python train.py --vocab_size=512 --norm_eps=1e-05 --tie_embeddings=true --init_std_up=0.0236 --lr=0.00501 --decay_fraction=0.901 --final_lr_fraction=0.0 --steps=3879
Each number is 128 + 24 x the weight over its row's rms, rounded and kept within 0 to 255. Layers, rows and columns count from 0. Numbers have three digits each. The size before them is the row's rms in percent of the matrix's.

# layer 13 MLP down (transposed), 1024x256, rms 0.159, rows 187-241, columns 0-127
105:153147130139119100127142132146124136084124098154105165107083140126121105124118115089132164122191161152144132149151143159125149127113122121160128139150137135149134081124100120100142118164114127148121136133123096131115108131163093121133108079103109136145064132113095146165140104143143107160087188092157117124115088141106126103112131125084109140128176080075143092117104135105141096124113
101:074154098125150134136151116152133096121157141091152155119145101153147117110124143131121161122132135132137161127166144147196087136082114118138142133146151108069175118090118127095144139110080069113109146169123118117118141083132101094111141109129125142144148149149078175154151118153105094122180158132133110110093121124118120123121114134090150139131120070111151141113146150129121098122119
095:142164145131130139168127133117114133141132099152153115112159121139149093156088123079104122113106118113123125119119144122125159156121113162131131150074148124128130157126127184134160136107086116113070114141098112139077146123133091132134146132137077142093142136139156131121133135085161148136112123129133092104120138137143149150109140120159139106123135080136146119095140163130075154109121
110:174153147160109176121077171135143105191145091159128137141101140107106165108098103117132111100126148153135076161138156165126149172122096123120124108157123108133171123119099106096128149160153105112147087115158111080175120102115159110136102111135113115176069107132113141145150141125142094093143131142097122140124131135129097111124127114126124127157114186118151119125159131120124152108129
099:127140161108145098138157144088110100100152111154131156148140115127137151127184143137139162162145120115136114141074123088159143137074142121125114091168099134119118166192137114134075135105133132090126106140126129169136144114124092111117120085190141139174124103109123108144175120130088112143106133057117140152086129129145162162112106116089153117099124141115151109117102143118174098159150
105:140117085120110126124172122112135100133112139135103141095133119179069095109132086127157140147115119141134145175104092120121131167094148146117149130129113146138174090101167137152064146138151130136127160109164123145113153157187082101128151138141158130134122167118090105154090107137096115124143119097148171105146131133081130157106101125137128137141158128154127143106102090118125071102119
098:132103124113152110144151115154164091111120133131144186115174097105108116144167108139137099084153158156130133138127133103094149139159122138155139111108137137142078125152161123134122082154131148101081113138135147102103073114160125168137138122090065112169107141091160125121138145144175157132113081116103115143120144117071138119103147135107100128100128083139149123123160098104114121119102
118:125103132149125122079111137144075175129112112155152065156142117144087147114177126156126135151093099135137101118147105147123122125114118155139142119124125114126130138136130133143150168149089117176131119119082134124095207094106142139129119142100136089115156129148106152166152134102158091100145130157099128151100142157147081132130163135138133152134097133152105139120144126155111120126125
102:140111123112118144152121094134131083116115116121162134166166091126169072106108125130120132164123147115097148132114149127118104095165155132092124159122114134106112165110155136146101138106111130140088140057134169160112135159168159130110127133117107149105153150145117146118153134136118099091128067138134142160107149123114101113121106131086112093063077113092144109145142112125155117089178
106:124110136125171136115081141122105134120121117112120179106116130108096124121118142137169159112111105154155158167135117087130119085161136127090151125061130195136140117088175138144119106115120144159133153132120129135121117120088120139120180120160093128133159137122103104127104107161106146133124126137103070143133156115141156116114103127125157111162113113177108094083119139138156122155151
093:103145148087133135154168144152148124137147133131090108111116166121105114109165097155137152144163125157112139124106115121110170103154121121105167079110135092127157145125135144123125140155149130121102132073122176201124137121123128156123134119147119084182144173090117106129151110127087101135111122119082113128141115138082124115104119154145129134163124132141124121127105093133110127149135
104:144101117121164086111107134135120150129132098159167089096142101131071154080114128113108091127130109102131160119100128088136138197119162136138132121137142086111093100119102113107155112130130105089128164140163104126104103122134100139130181126117123138199134137103116132120146132136094104109123152088116104145122124156132106119177105149139116116116113128161120128096108116171096116123141
091:129124129134156108131127125087128146104097122126113108164141133098145118104122169073142110142106139133098107084108135136122116086153141147100101130097102160121132123128082170100141148151159133171148112139152106107145119122104104074121136152118117115162108104134145140161116142094135132169135090108102120176097134136169124159165133139139109063099136129102145138148106115166128109090132
091:131143121148117090133136131091138108103093095119119154122101158130161128186115140104127145133145088153112122095123110131123145141101158125107129135125145133134141117123136127112120156125068146132123117113131097168136112110119166161098153149140121158140123123103073103136117167143170141124144099144065138148144124160074149110106122133152091091142129124164129110121116092098114151125076
089:120121108148141109116111118147174124125176118135128104100161132123147116129142143146103137110134177124075158130137157148165141128205116089130115137097097158106143147128157143171157148156076139117138124134159142103134144146132108106128148142119129093098112129130127107133141131129163089107118144188156134108142155116144164098106119133107076128154177116151137143130156112133121144137119
107:140125097113173142113147127145148112131128167102099087120124111159113142112135091147106121113119139114160154122165139126166146166119125113157100109145181143153144110162113140134083101103157107091121170138140140182129116153088131108128117153122120128157102094171135139125135137151090103134133136087095151091083162113168120107178143115128145098132178112159087133159161144132129142162070
099:113122160101130131133142086108123064177130135135083140107139134159125121113112128149158180142130123120116109148148128113167119136141122104135126087106113155120104132110103102157148136127055097149118117153162112086112098104144137104129179139139103143138155169104115143122110119100145093120126087103139120149124172132107125118146092167143142138115092112085087130115108130142147128137125
096:105110125141137115142141142125132138116130189106085114144131142112121134099085133165128156121162096110149148152156169141122142161194099126149180135142150074134128131137115116140146145125167138100131114161126102070124142107116142168128120149122103085102152133115134146136107141140093162108158196156122122079135095112142150097127111171144113134135128117144099131120112129148127145139144
104:102090130145096096108089160112120128163102141119103176149160170127131173146151119121145129140115134176149147084123091142163204146124148116147101156107160080134126132102134120148154119138117134098114120116114081129186107150120129126100117170197132114143121148163156135123111123143115175085116140101147135162138117157094116136147080153149105113146111114116111134143136149126156094146135
097:108104089125104127114115120139140132142129143085107136151126102184118118122108152138094110076092155128101115140120118147115092105150096074147140111130139136143144121098139129109142120093110140124158179116108126137117099137119088100185107084129131127095122128123100113119125122148140141128146110093149185116089101140160103130138119138089147132150123089133113145118158136151132162132150
104:119143104135139147134135160090166092122126128075105106128123095161145130142106137102106122162161124124151135145076073132122124140147192135147175084106151132153117131142133132142141129049124118134151131117083113128114170169111113162144157101089122108165160086125117157136095136093096152096138124127142114151110139154142153119097135156100122137146162131146140097134133107073151138156130
105:117138089105137112120135096153135122142105130119143111135115098122133112124118117118114107096117144112125106138139134133197147122153093131110088118116063134117165115113146105097166076129130076091105112139102120088149115116127154158128112135100163125112125125098149140105151110100095122095121119130092162176109124182057098137113135114114122106095116148157101143109153132124109126116096
107:161128094162162125122112165172136109153126141109117121106103112107123105136137141111123144090144098157138119148110123119120134086149155110093128141157132166094176126096121135109128153071115134090149132062112109111152110104162114138113168199095127094095164170133120127097132125151106109128111130152128154107117138098145134100122154141099090088131128171094143148139110140129108124178120
093:145136131181082097146087145103137146110092109122135158171158129108121121128130121153114113101135117130123113120137150159143116143107113061169142122105152108126165131156131109123128125148151130094135142149171105129123178129130128096128142107123115138097164092088112131078100130101121090117117143133167174097115110129118108104124152153121097172149091127155124170183116136101157103150116
093:112115135161113078122119117128186121141159146104136156118176117162113074129149113114149124114147150125117125120139171098149112128158119137112137136129123163135132112178103087131184149121139141159088123134119154113107122129119146148150177191144122113128089065150139162143151121123111117130156166098122139105121125098109144130119108160112114076157129093148090156160135089168099164108126
099:169115145158117064144144118173148156122087168118177125132118113126160152126095132109107115124137109143118147179125115114096099136162143147163118138156171139107186141102086118110107091127160100163119143090112133098141087164140098145118124113104136142121134118123132132122164133089139141123069132166095144134077129143146160173130105153177129133139156146120126120126127108133150152106129
102:136100139138118102114178142121116130166106156114134144132125116135142093176099124184060126125134134135113139124117120159126103131134108046131112097110133091127149165107124161099097169126103134131138189157103096107154128158151089131113108138124144143110132145145114149099114141147106145143168105111171169103099106147100158112132127125133119139131144090064145119100118125139155123139113
099:163147134180181146128119092188130109162115115090113114137119132144161066131137114140140089118129124122070093145132106131094123157125149119114105139165131130124143159151104151115114136130115080158121111068115146110098140163116154156155105176131153130169130122131115148139150153183118126141089142146119095122119150163113145138124183134148179131173129143138132131100118176148133137133149
105:154163110144137137152145148123135130145099111137108100129149144093140110073185111137129109134108086126158114126152182122138114106103129198135111156156112130119115123114151116123119105129149122113088108094138155125119115094158142099166119112089100166170143103081097154145116100107092133103118126138134112125166113076128122147168125128149116085109130096075143173154162174142142136126100
099:142153117097123146138124109112117174102128198075144102144079127123134135119162101076134112121122201127147095136148127126127167128050100132136116133118169169128147132152111110108119094082141103168160162133122125118104120113108142131131120118136129121106099134109184134154116129127112125092081152122129132144126151124140147109112113139105106073133132136103104165132132109135146146122167
096:139108109142140087100134124131122153140121131157175126104111133148161125101106116116098132138164128110127119133152128185141138144143140135153158112128165170151096127128122127162113108115136117080129153123171120110152142125110140112148182105090133140115104154140124131091111130168174121097144147159128147103167091146142103115148131094140088109138141125107121165116154142176115116151130
103:110170137111123109100113165124120151143148133134147088083126137133152085160112142124084115155138122122129101132101122109142149102109135157130128091129113117130128115173139111129164151150144122092120134129125144115100136101095121088167127158111123172095110125109112137120132121104087121161075127134060161125147132115181082174129138123101135105143124107148130126113194108126136133100178
094:141099110106168134134142096129137107144127144080126152113117099182114109154132153099144128125135144092152119133085129127102096134138183110082158101145124128178091105134161131146103151113146164125106145089155136102094093174106134108128113151119147140126099157124114117110101112148127161129077142189069150126116167118132120130154142090125191159124113117155128142127127128121206090107113
113:151149176090124158128130149136147089118181117113158141091114132126120100142117141114146133161106103129151124147108140127097125123150136137142116112109125104103108141119162135109138121127130117095124081120138060139134167140108109115128118124094123125155123128108135091118153172124187180122121098115110160154124138127141165138120112150149175194133136135133171185183122108158112122147130
100:172151088146112138105085095153099094137149112162142160059119108131136155167154105126110107130150177132138120177137110086082119132090129124154150118148119103139142156160148117089146136101110127167133141104172125155140095130151127121112099146124121127146127099138110132142124105135171120127164095129117118166145136119134113114079163119098097156099115067110144107131115101122109124142140
105:139135153089150091126064122145125132101151157119139124122127135132137110146116073146082087140149122123148137098120141169156121147134122183084093123143130109120117164128113141139083180115081061136119153137127150107144107190118132126139115070130149137120124129164131145137077101180067155104121153150142103138162096160106152136124099095119123126144119117144161122092083142118099107147128
098:151140123112120142102133137172125132103132144139192128159116144114098172115136099128139116127133100126108133148132165098143136143151128083161092122118130147148135107156143147138099136112133126133142156105111141110151067115103096160119124151125188123101111145149138081111074100124100134125152108115146149139133153123127114150162143071134092105138114175089109122119127135170113096121149
098:115103122108164122156112217112173148099107141123122152106116126122157149124122151120132117125147173147084083121110109138201112153141106160102136151131133099139108100150110088144134129134143150187122094122110123122147091158101140106142164104177091111140113145126155132112100092133120145098128118166104159108115120140167129125149088155127136089142094125134175143125139149169164121118098
100:104104138108154136123113134133125140158158129104144164134142127118106123136126119145125129101097135106091101152114157155147174123146133112097102154126140137140144121137101091103121136129143149127130119088112135147128084153105117135131112113135164130132165075144151166115139137148127117120144133130154158143152054168140136123132066143152145112105142087130117110078137134128121141104105
101:119153147117116127159167137152128152126097121157072174137134122124154093107118151110082138139132078132146161135117157121138128139143114164119122147112095123159162127120109145151129108099139113170157081118135124131158139124123133126165115109147071116135095145154129094095091158106130128119155133134135109133148103112113155121176096127179089126140121131119114140132126174141144124116123
102:183120130095112128080157165112139119123115069141123138098135114124121108130130096087132144137085112099121132127091143150167129163117084137106106147130121109133133142081123167151106160158111120128159142144136108150105131126109142105145106152132129142130156129121125133069092110138136139116088144098084126149172122160126123114097101143135128108128152161175136124111137126148165091136147
100:167148141152121153090173129130143117114082135140176180120107158099134136119119133156140103110124144111095079119165102107106097131057141143155114148126161150105124098109133143138143117106145128054153160079109145122123117135153088137176134136128111183125167119149120117138122102126157141117161099146139128144103119147109148167123117137152103184104142129136104148109094109132121097122106
099:087119119153124135138128138153093128141085132138126120096112087159112146121100116117115109131146079124053143163119140165117172126124121101169161120096124172114150113083152161097079126148115112153127154082145162116134118135175122153109126093151110105105147101109113113107130149135135086104105175110116164115117143088118120140130087155131149141175168126127098122161136102110151164096166
097:114136163122117148168162131075110085126111091138153147143085131139118144093131127159084160111130110130153092178116116121106159090122128159105116128139125167121126107161155136123133166091170160107140100107103097115170111116162162137160136123110098140126143164142103126085111133114163096154186150166133121093158130152111129122106151141124155128132118146128142150117128149069173124134127
100:139122113146104129144064108152119085119155101088154135128132087124108118094104121120145102130169116159123146101118136139137151136096151160101090123113105147106108120167108153147133124114146127132111131111175146088120074182114129100084133113109153109126115134128125142149136116139164111116173126133159131149165129120160095124111140130176107085135113140124134109155105117133118097127137
101:128089126119165146114094126140099165105111186082101142138097170137147148122116142109118085096160104103125087154141140097111169170118132126136094138132144154149137135128145140146152081103113143153133107111117145176109157137111147083154115137148163140143126128080139107149164146105110151156131131104080129127140121131133107086135111132140125133162147133134116150122113097098118111111126
096:121178113179109132116145099100146119119132126112103123135156116122131132169113142132067152163077088182126137119125115151145096144128113119069167137162102124127152184132170123085117129118125110121096094128184103129125109138102105120112113147154100122122136102168129082102186125150129126131143124090115119112128143128129129118071140110091107119146151120135104131130125132132105161130132
094:180147093096147164120099157134166137094152113121159101162084123142146113082137147092140109162109148103133158118136097124076140145132159127138144079111130140167150116133160132110125113088115171127143172143086120157112152143108114107128122139087129109065087124146136134126158104127156107096133112089152128148110131129151163113132117107124149139083105109120145165158138125140168192134153
092:173131133120135156165179142143122107118090144149124119133131111133127097128133122126144116119136154156120155103131108168119095140149132079128093125120110164079141122139136148114096122130131141109119071094117162116109078159162173145115105088151122120111160120128102100101108100111127139123160078082100125130131147172143168124151140131141095119121140117141153145090136174105137171119144
108:110114141134082104130137168089139173143131137139139123127117131114147135099148093128069148177123133114124089136153131128179117148130107080140135131110139131139062141132097136167082153135130131153152123125165134067183108127155124135116154160142157095151147100118121136084136094136120119164183133133094148126132157120102159144137074137118113099161124165126114160074099101161114121117159
104:091140122096141079100151166145130141116090121167136142115122096150150148145084131155083127142079145173145064106128105168083123144143112104131078149088087193152113126170113142119103097129127137110108135151132124144091140147083101127148131158104128128105174145156141085132071142114106115113127120139150131122139193127170144136118114136111194147126145135107136149143174122183137126154121
089:159143126133135170120155120096146092126106129125099079132142085149105121166120159170112132086118113155127185102131124098095082085103107137119156120125099099128132095127170131124113129107090087118141141091119127081155122128135127135120126115149157134110115130120137157115143095126134103139188122104141128120108124125116173149112154115144142163118121106130148098156114116092118102095128
106:143133156113132116116139086083182125128137154124137115097136103094134128096107114172129096114127134120156135108107107167144134157131080121096126139128167169158108147132118130095103115101143052118097121149171134129109106153111135164142168101173119111103147157128127123138095146163129140123153131098134153155137168131132119125124101095121201185111147106145076074113122102107108123160107
112:131125124101109149112094106151128098113150101061104159130181100092122114125091110133128086169100124106138096104125174103146157125122139148137087142128080120126115120099124108117122137149089099096108122101111082116148153135101093116137094148094096125125129179116153133150096123168130138112106159152108111159117143151139186144126172110150144101122142147166164144141143156117144122153132
095:132108090151146161188088153143143093116122138134122150179149127104108119130076133110130123144125115068116142116096099180115105136159087150112106092139103108090134123160119119107136132117150127123102164144133114159147046124106109141114180170101129123120121104117137140122094167106136116139071132139126113104145148168127115134163056123108097112168069139090105131098144119113098116148129
# layer 13 MLP up, 1024x256, rms 0.155, rows 188-241, columns 0-127
107:136130135101081104129125118117130127148147143132134147137134140155125107160127134143145135131156105126111063136107093135133145076120131121132149160139071143111092135111159175138119166102134180121100109133121124129122117128120132158149084167113108116105104152138138100106169127077113145120155161074128172143132121109155153125135112153097128131132137130111147127181128117112143107103125
099:175127111132111135155094122101109128148117146117112142122123109078103177141109208124144125132094150167134107184068147119118135122122125141125146148153154159102131131107125145084131118145135133088142124127147147142113156114096117137122090097109142162153151114130120100148108128126119105079135144137100114116116106125068120174161112145146109141104129169126119050163107139160159149145094
109:164161152127168130128179151120105131129104144125133111069127185128096128093093119113146143140108158158139135155152114141134158167101150123129095132116124109120157117126141138150129160159130154149122097177116117158107143138101118088140127107124123117102091083102171108120096163210108146116138127124152094128131093109131151104109134135142136136103112142091087116180146113134107171131129
095:171078161133117101146129102148125076122128143129096097100122166126105163130125111127135168117126146164140114170122142147086127149096181115118102107151147141105167140111166095168113124116139149181135192112140134100138141128145130108106165105142115094098123092116109132127155114136136142087131135144103152139147179083153117082145120109150164124119128140148125095141126129099089176101127
108:158154154105121133116132149149116098091132154108162074159140103124079109117136169145154156082096126127151136150196157098112134125130152128115105105139115100112105076129113108134126115129110101130126153149118184097108126121140130150164131118122163157120134105140112114172119130154132143126117113158130145091145123093174096109143175094133137170117122096144127101099113133119128124148154
098:134132135173154088158130124112118159110107135169124128158100078144151129113118113096090141123136135134081131152095096160152136128130119105132129138121147143093122121107117141134139101108164148144090121181123105109158146131118110107116094144131121140121142106124144144128110149154100148136129172060138067134129131114111133124132115120121142146136118099127144156158127097104126128132145
108:153152112115136139111180084147140139087134125129165129120128121140176177099126122131128109138171107116116137141125151088151157117120118128155099125151116127144112165116115163116152135142124133113075107122117109093110153097147154150125131117142147142142155115125106151157083092124131118096143154106138118126144134123100108111159140137136139122119113104138087124121111113080162149127132
101:127161160118114139145139093138121076142119127075091129111134146125099148128082155109170145138126080096163138108101132102145133109131107122173092127141142106094118067109138138102101107163131175109100085108133123142156117110130108089158111107089118083110124127104113148125132137159125129096129108130158160159142187113141154126142111127179133153126118130143157134131109160092139091167122
105:158158105113096159075136136080114092165143110132192119115173121176129093112146129140135181099113093169088130128147152118164106142165111080119109133102132156128129143114101128100164137183110121132128124104145119116123140146164111148101146108158115103109117147148099124142150080136145132116119137154137111112137134081093155148146119153116098136181119108083130084133142097106104160127131
094:188138107144127148122095133134126133097108166104110159139139159149129106109119157096144116143131125137135129159141140148124106115179131091104138118108116203159122116144136181129103143097147189158130141090088140103146114107118130087166136167124138120130120122108104127113144134173143142096109145132145119119111112128125156178119103120147158128088111175151118096120117115103138132135167
104:118144138132120153131117152138075183151148129145124160136131141127132096161160154123140094113142116113151154162117131173125102140164118096123111104109129141137099117159165121114164126155105137193121133067096131159084139106128123152107129088125125122095095105143149118107135091104141127117110144102114106146096148146137125157136109132101097117144145148118136104127119108117155083126118
090:092167095160126190153155087123105129125122124142124134100119150138100103073141123155110094120128121106174163162128144126161132181126132126124154161145155091156134156101168122174167153170130135092178136151133165188138112163168142122152129108119148096111138105129094137113124145140124135117117098131136138086157119117105091135112106130161120125125128095160078113120120127127131108130107
090:107111154168113177169143131124157112103172133165120129108122113125098111082059148131111115124118124094137092125116156179131114142105155090143105159148136114086136081154132120099152120142126157131134081090137111085148136083106108118140161174121140127139151120098160183166119099108123112107080122128124096133134116135147106124094158101144111090115115132125117087090115120107104129122154
091:124162134088130169148133081155112129132072156108165109147130120111104172097096111151134122141149100120147132136105139167126125149136133124143099099105101110159118155120146105126124127089127133134159120111122133065119138151127103119139126107150154172139111160075121078107130095138142194143110105140109093139086143107120152168084103146171153158106126125095142113140118133130128125091135
103:143120104135133139102100088118162154125144085112126130130149120133113102073128138105169110133126132111092116094153162131147121118100109060124088108124121130106101158120115140085112189146045139127135116121120157171149164134123099123138103124119116105149148110118149171121186120147066113155133130162102152141122120164155133128149143141134107162144154098164167098137153147125168109165143
105:126172114134114163135104110147144143118116112086122124137142122090136158087156101177134101119085111109174096146123099165144091123121172116109106148110150139104138135136120127114141134112091145108117111141149146132147098097153143134127117105123102135112071139108093122057107122159091143103121169158095109125083106141112129137121136128100133160119100185130153084132137111098129177148094
091:099138130104109101109175133155155130156142091089152153133134131147131108144132103143153107129068156140156148120106174136119165134080147132131147131093118119169126131134141140106128100134102136144123156105152158146156099128075113186122129118110192155124108148117153114107107098132162146110132134122105110142163148134112099107105134139160132112114090118114143180115117099145113146146126
108:163132082140140126072122132131109081171116155078123182106145126123091105101157122114148110168121119135086133162122120123140121117161107076095095134141156135149125120132117147115145112128104130148167127094116117146106143152135082135148138140079124102134117108125118095133137143128136125152126128091145120140156124142093164139122137122150117140117113135136105137143136136104097108143106
102:100127164134111152138129075152145097132121132125110124124137109138094141123110136111136162136131151070148152143148109136142150129119151130164111107167104115127145158147140074114115167131118118151096137096169156125106139125094157083127098122112117136116134121111107091116142108130146116166127099122123120074171134107108143141157126141158140142087151114138154160156122152106136121128144
102:152164107096085133174162129108084085159116135140191124092124127140110110170138165165115120092092148092122123130113119126130134143115079090108069104152149144127164103130153120140121125110122112126163127134161114169141112115098136146122134156082157106100128124111135137095150126127145153150127112140134117147152112125151142158114124101133132142120110134157171140127175075157110132152131
100:132063104130086125128106103108103154110153137109117140140149149164127127131115121084152160144095135161135146134153122117125096134175148118143167135098090117124129110109122175142155204102091140162160131167119144110127078129167140135091115151108132135148108109090103164104123140127113086136098152114100150173161124132113072088123160157128128121099169126105150132155111125109154110115160
111:162134129106129084113088143119119156122144122107129130133150129158178132132143137111111124078086145100145113176120105140126122127100147120173120160171106178106090170197134064131143132119139107124140148162177125134120145141078107108099125108167135103119123148108128096132129132131071110151145156140152133105139157162145111132127073107119191113087141162085111099129099151152151137156135
102:101178163110103065144114100120105093115116154108090126097124135128149138095113129112124165138130145159132160115133157111091125144182130163149116164148094142100120168135097175112107104146134129134070141125102169132121091105145102137127128201159164154146140104135113093120172142174115160148109122144126111166129109175146187101100134112121124143109119152136113115125110102146133152118149
097:142146107118113135149146162137109089120135130142152148164113109088111133108089113133122162107111125081172146122151139127116144161134126112119109143141120119095124125112107101128109121107115136104151103134168133162121106114111148130109101146089086127162127146111108173141131129110134104148142168118088113183102117132075125138167130149125113125122128161147132108120169131135142110125132
100:122132103111150116080088115127138120095126066123165174127175113127151118097111132116146124160138147088118107117103135095156143157079159107162100132127093087143095156098142142188140164131132137112058148133123146127088136094103110109132111148163149083143133138160151108092124131089148162122122106118169121150139088127130144115126135140165131127098145120138116116143153088122126161107157
094:112172125138143130131135139160123071122131125139083147150121128122122096144119118161141133176082139094157150144126110135122076114129170157104134116105129144107139120096169105120147155099144081131178191151114115133125137122125127158138199141114121135125160132123124101149112097100123127167140059128126118107138143149125085132120074124147149124130125132117115088102119098113120151115092
094:083145122139103095114112133111120122111137139124135144069185115138083103110124155134154128138132133144119096137091123123116121131138084096132187172116058097110149136134121144129150102069167130141144135133142148140142111146127137108130136188156121170103113163087088103130096096095095127167139099122123141143128138124120098130115136099078115119114119125136138130146137135125136130159092
098:101090099172084142148087149137107113164127103123091131116096162126109139149111156103137152101147110139120113096162126120143144128139134117162151116117126128122150138168066103131073135126103121117136174128140117142127147129098143127084152130103113129105127135085135152116162138135129161126132131126122124090140156092122140149120129137115100184118119167102104131111120154153187117151137
108:110094117133131075066136126084125149126098144164160142134136148132156170096089162138146146120129131137124107118115142139123135132094125112183158131096157127102132171142136107152124135102171143113079125107119085112128133129144100118132202144080163137097170170170094090128146103120130153175109129114130116108119168197149119104114110098169135110123148142100145126161137185108178160151130
087:094112139150130116163146123141126099129113131109090161120155081114095155131105139114128122132104139118121096115173163132096135160103144160184149133156167090106152154090124147171118106116124159132107144123109087135108100127145151172134134132139150154115095148165117123136131097119116133133122095122136110117141120125118112123116186147147118147109124119139131165098171153138148100141149
095:140143137101139107106129122069078119156150169074075097098127135123150090142104109128132123119132126146098111128102129127107115130135129124122097140123151145149115133145091156114096085149092123142137140116144157080104141064166114148123144143131130159120158162167132127140130090144131116119111145120100098116152184149091146135133147144121101136091117085144145141122125144081117137114157
099:157122087140106155106150124140126110094114151130095142166097184118144106109159137114138155148133133122114140145168130176154114095135113151124119114147117153141130159127118121125091166126105124113096182152097105096160122104141107168127092105132086076113100140118135081074127135151138118111101124098125119128144144144117173144109104133137144108152096142135130105168125121163153071126183
109:101132139114117120140126137152066123155153136166153109120149140100106070142120128103139177186124128126143095110131148115130129123116104114127121120106142117131134117114149103161128144151145106108107108128137127145140124128145092136092189166158126152186143138141140112130083066148146134156154122074098131100120094179129139125143140118137113158136136128103149140173112127092111128144165
093:110133115110135140174105094111160123132128083117119101109130130114142117119128147101100154155102132106102133091134148134075131182121129131122164169153145139093135175181120160116130116115131103119121130128102158119100089136104070151120162118172096139191152115174104127116145170174132153102160135128116109156092120092111145146111135097121118135099109160172129136096130124134116137113134
105:110149104176113135119140131109130139111100086133066155113111150127142151118130119112144089173132133138146133098115156121113126142148115131097082118109147153132134127143159113125115166163133132184160164142078144120138110147135117142114143073120175145117088133126113146146114117096122144144106103124143116135149124121144133139128147118110094134125134124074151113153164169105140114158117
099:119134136107152092135098101149098121161113111122101110109104122108140180120147123179135139150133107126069170133160148105156115096122148118185138098152102143124142136138135039142153132129131186132143078132113122171153165135113117143118153152143142134135154148149115120120129173112126162104137126087121148137155103108118154149139132096113128114160146143131136134134127111129096131145159
105:128161144184061164112165131114128112142166089103135094111104138110086081117123119122139091112125160164099116125146177091105116094129137112130143152138121118125103135135147105103122105112092152140181135132103120157116101091160121142088139167106121125114191148144147135068097126124114142134123138120155112127143118147134130138170105128086122124145110107100119141137088094114138137145157
098:136133154091119119072127137114136130105143131135128101120102095108115111112149163112111139084139126079099140141154144117102108141085138144118087101100124117123102115173141090139095090102139094111129118120138134162172110085137103113128139142104128131117131146162121113162137157112136176107124172173112135127133135120141122170075135158124105153122131134159139134152108123130104165143100
100:107131140133134125134125115159129150188125146168124141135119124122116091124072142106122143128057141109072150107087151162128080155107091124108166133117153148176129155122164144122149105123106214138150163119105105072171136079108141113142103153123147120126106103133109102114141125121118132142132115130117116161096114080149105137147123127131134145116124125110152105112136154126110128117140
102:111093119150127105126121132138133140113094137108140214149165079112126119133104144096158104121163123126138126091142135108160114152148150143140151093137086115169109166140153145094127143122168128137101126148124162119159142153138170123114132123101138132139125122110153132094165132129159153126120116122124123136114118134109166110131101092157076128079130148165145148130125139131084148075119
106:119106122091134166135153116141092137116137124120139138140061104119106121128126132157132124136082155139108131105112133119108087183063115121118108152164109102164144132116136171150128156149137143120121129111120150137125093114084129093117163142097110154206140111158135135103118140173149130096135102117138140111119115148111137147127172155127133158102103172166078142118091113122150094117108
097:133150135134100127147110149159157132112111137140081130140151122093148137110166137078140101133089097096150144100133133112124102105136150123146108107128164160109138137136120153143102165113101145146122143168106159129115120112137068147134121103109139143153146129150113132127176135119147128136121117101142135112150137150089088147115093123123135171126126186113128109145165129125144158114103
097:127154099104149114130152112160119159084131129171153111142133141152150088156120122135149112149160105143090123124164149144124122119139108128118151173099140101120115121102146104212152104165156163179149127147112140133095159163117088110131121099158147138123121118112162122136121134115117086098172161146079136147152100128151076132160103092137143125133102158085085098123135126109109134099136
095:162144146112129128148119120081139142111140120149152141134130162141147168129156106184120120125158137145127111131169119090111100149167157128138119161127118118133094132122093111129142147135069181129150133130104180188135117105140090151077135119135151106114141132102098116151125150180151112099137115138133147129133127096116107119147121149155145073152061117125087125144073102111093141165190
096:152153117162140122168131151142149116145144073128083115085081113091117128131097102121108197122087107111117155155136139154128139117119126129115137123085138132144144124144156156131115122124118146156092086130131095154117169121129103127138116135077126138119096153141098146105101133176138139147129102103090090152102155116091081106137157111183182138135116152160172120141151127166126099140125
102:166118104108142159129116126150115151164088132172134131146136131147129117123078079151133114088145135154155128084130152111095176139099139120125116086162099106125138116129145106115125147114137161179108145101110164162120125176163143085110115094099116145133131101150112145117118129112102103126124132120157153131180093152148113126145144096145143150085122060132093162108139160157134107138156
094:053161133165123112138117126092137159141133153129148126140169170106129109169163123127104151135106106133096156110129132154154124151124119173099121174124149150136145169086094142112115112125142141126119147122125122100151116112131120148135155118155093131140126104144140101136079126136130133127136136138110150160104115101091119160158146127136123138094138129112139081166090103119131115105110
088:127133129129133170141129152129152141162173100157158101102144131153132085141111121098094134160117094106146137126141171140110148127147107117142134144176172149162123129122121132122121164146148110145109132104134155115111132138054111139183140089084158089150108135138149123148097118158159140166151090090128120149141166152106140127117145106117145139132159098119121087114120137120129112124121
106:116107110087119097140090150157130082106079110128075133114146126122128126132176111095111127178124129142110105129114144132126138129098147122130145100149117125128081103138134074139059116124138145107157127136111091130177150143161129136175133154172152123144169107130102091135106133148146121125104114153105128135131138097146099187089122159108137156094113174088146173142175129147114107104127
108:158126144085146130137109121101111093138119144109107121167091126099084136156137113110123093167138118173146083123184157156142121087125110084098134122110134124183107088135108142143155147145152160134117111153107147125135080118155112102112103104154121129141133135110137144116127123161105140174159139101109125145103113131131130163144146095095119146141118153119139090170132114115119145137108
094:121142147144105140132105130104133126164147153094142169134125170128123123136145138105126139120106148139126130154151147136157092142125118074109134103106103088141103122122115080099120161143120178119135137151085133106142126087119117107134101140116115104128061103131135137071127176098120110138092144127133142112145095123103115129114099136111123154117158138155159124106109176136111106149130
093:146134131133125101137106094159127099153192127183124134108160092093145135112149107124188131134092138137137092130125099096090118123139102091097107170113152119105169188094164127110134169112157124132128120077116133153146137131113145141134134131122119124148102125123102117133125132127145125136130106121111132129116145119142154127128147129144107094129054151126100133137143184137155117169166
104:105152158137114155139119130119134143133127160160132101119161097100122100155159142081161134088092135139131141135140110118105097105122111090128147133119162133097083107146113106117094097149162148183119126097126118141131112106154144137098140129148106099128072105103151127161186126133142116136150063119158154142117177128106164179180142164114123118161118156156122146143120070090155124112140
099:099162141147080109108128095142124147156117154113135100122103122153129180179108138154130097116092121125090126149116147106114158111117160114125115110159068099099121147141128153172159132113119113085104191134138109161170153154142106095132139115121109142136117111083085126149147126131149100124163096130146111147115123118139121072126150099125142138131168129165179129163161120167151155100128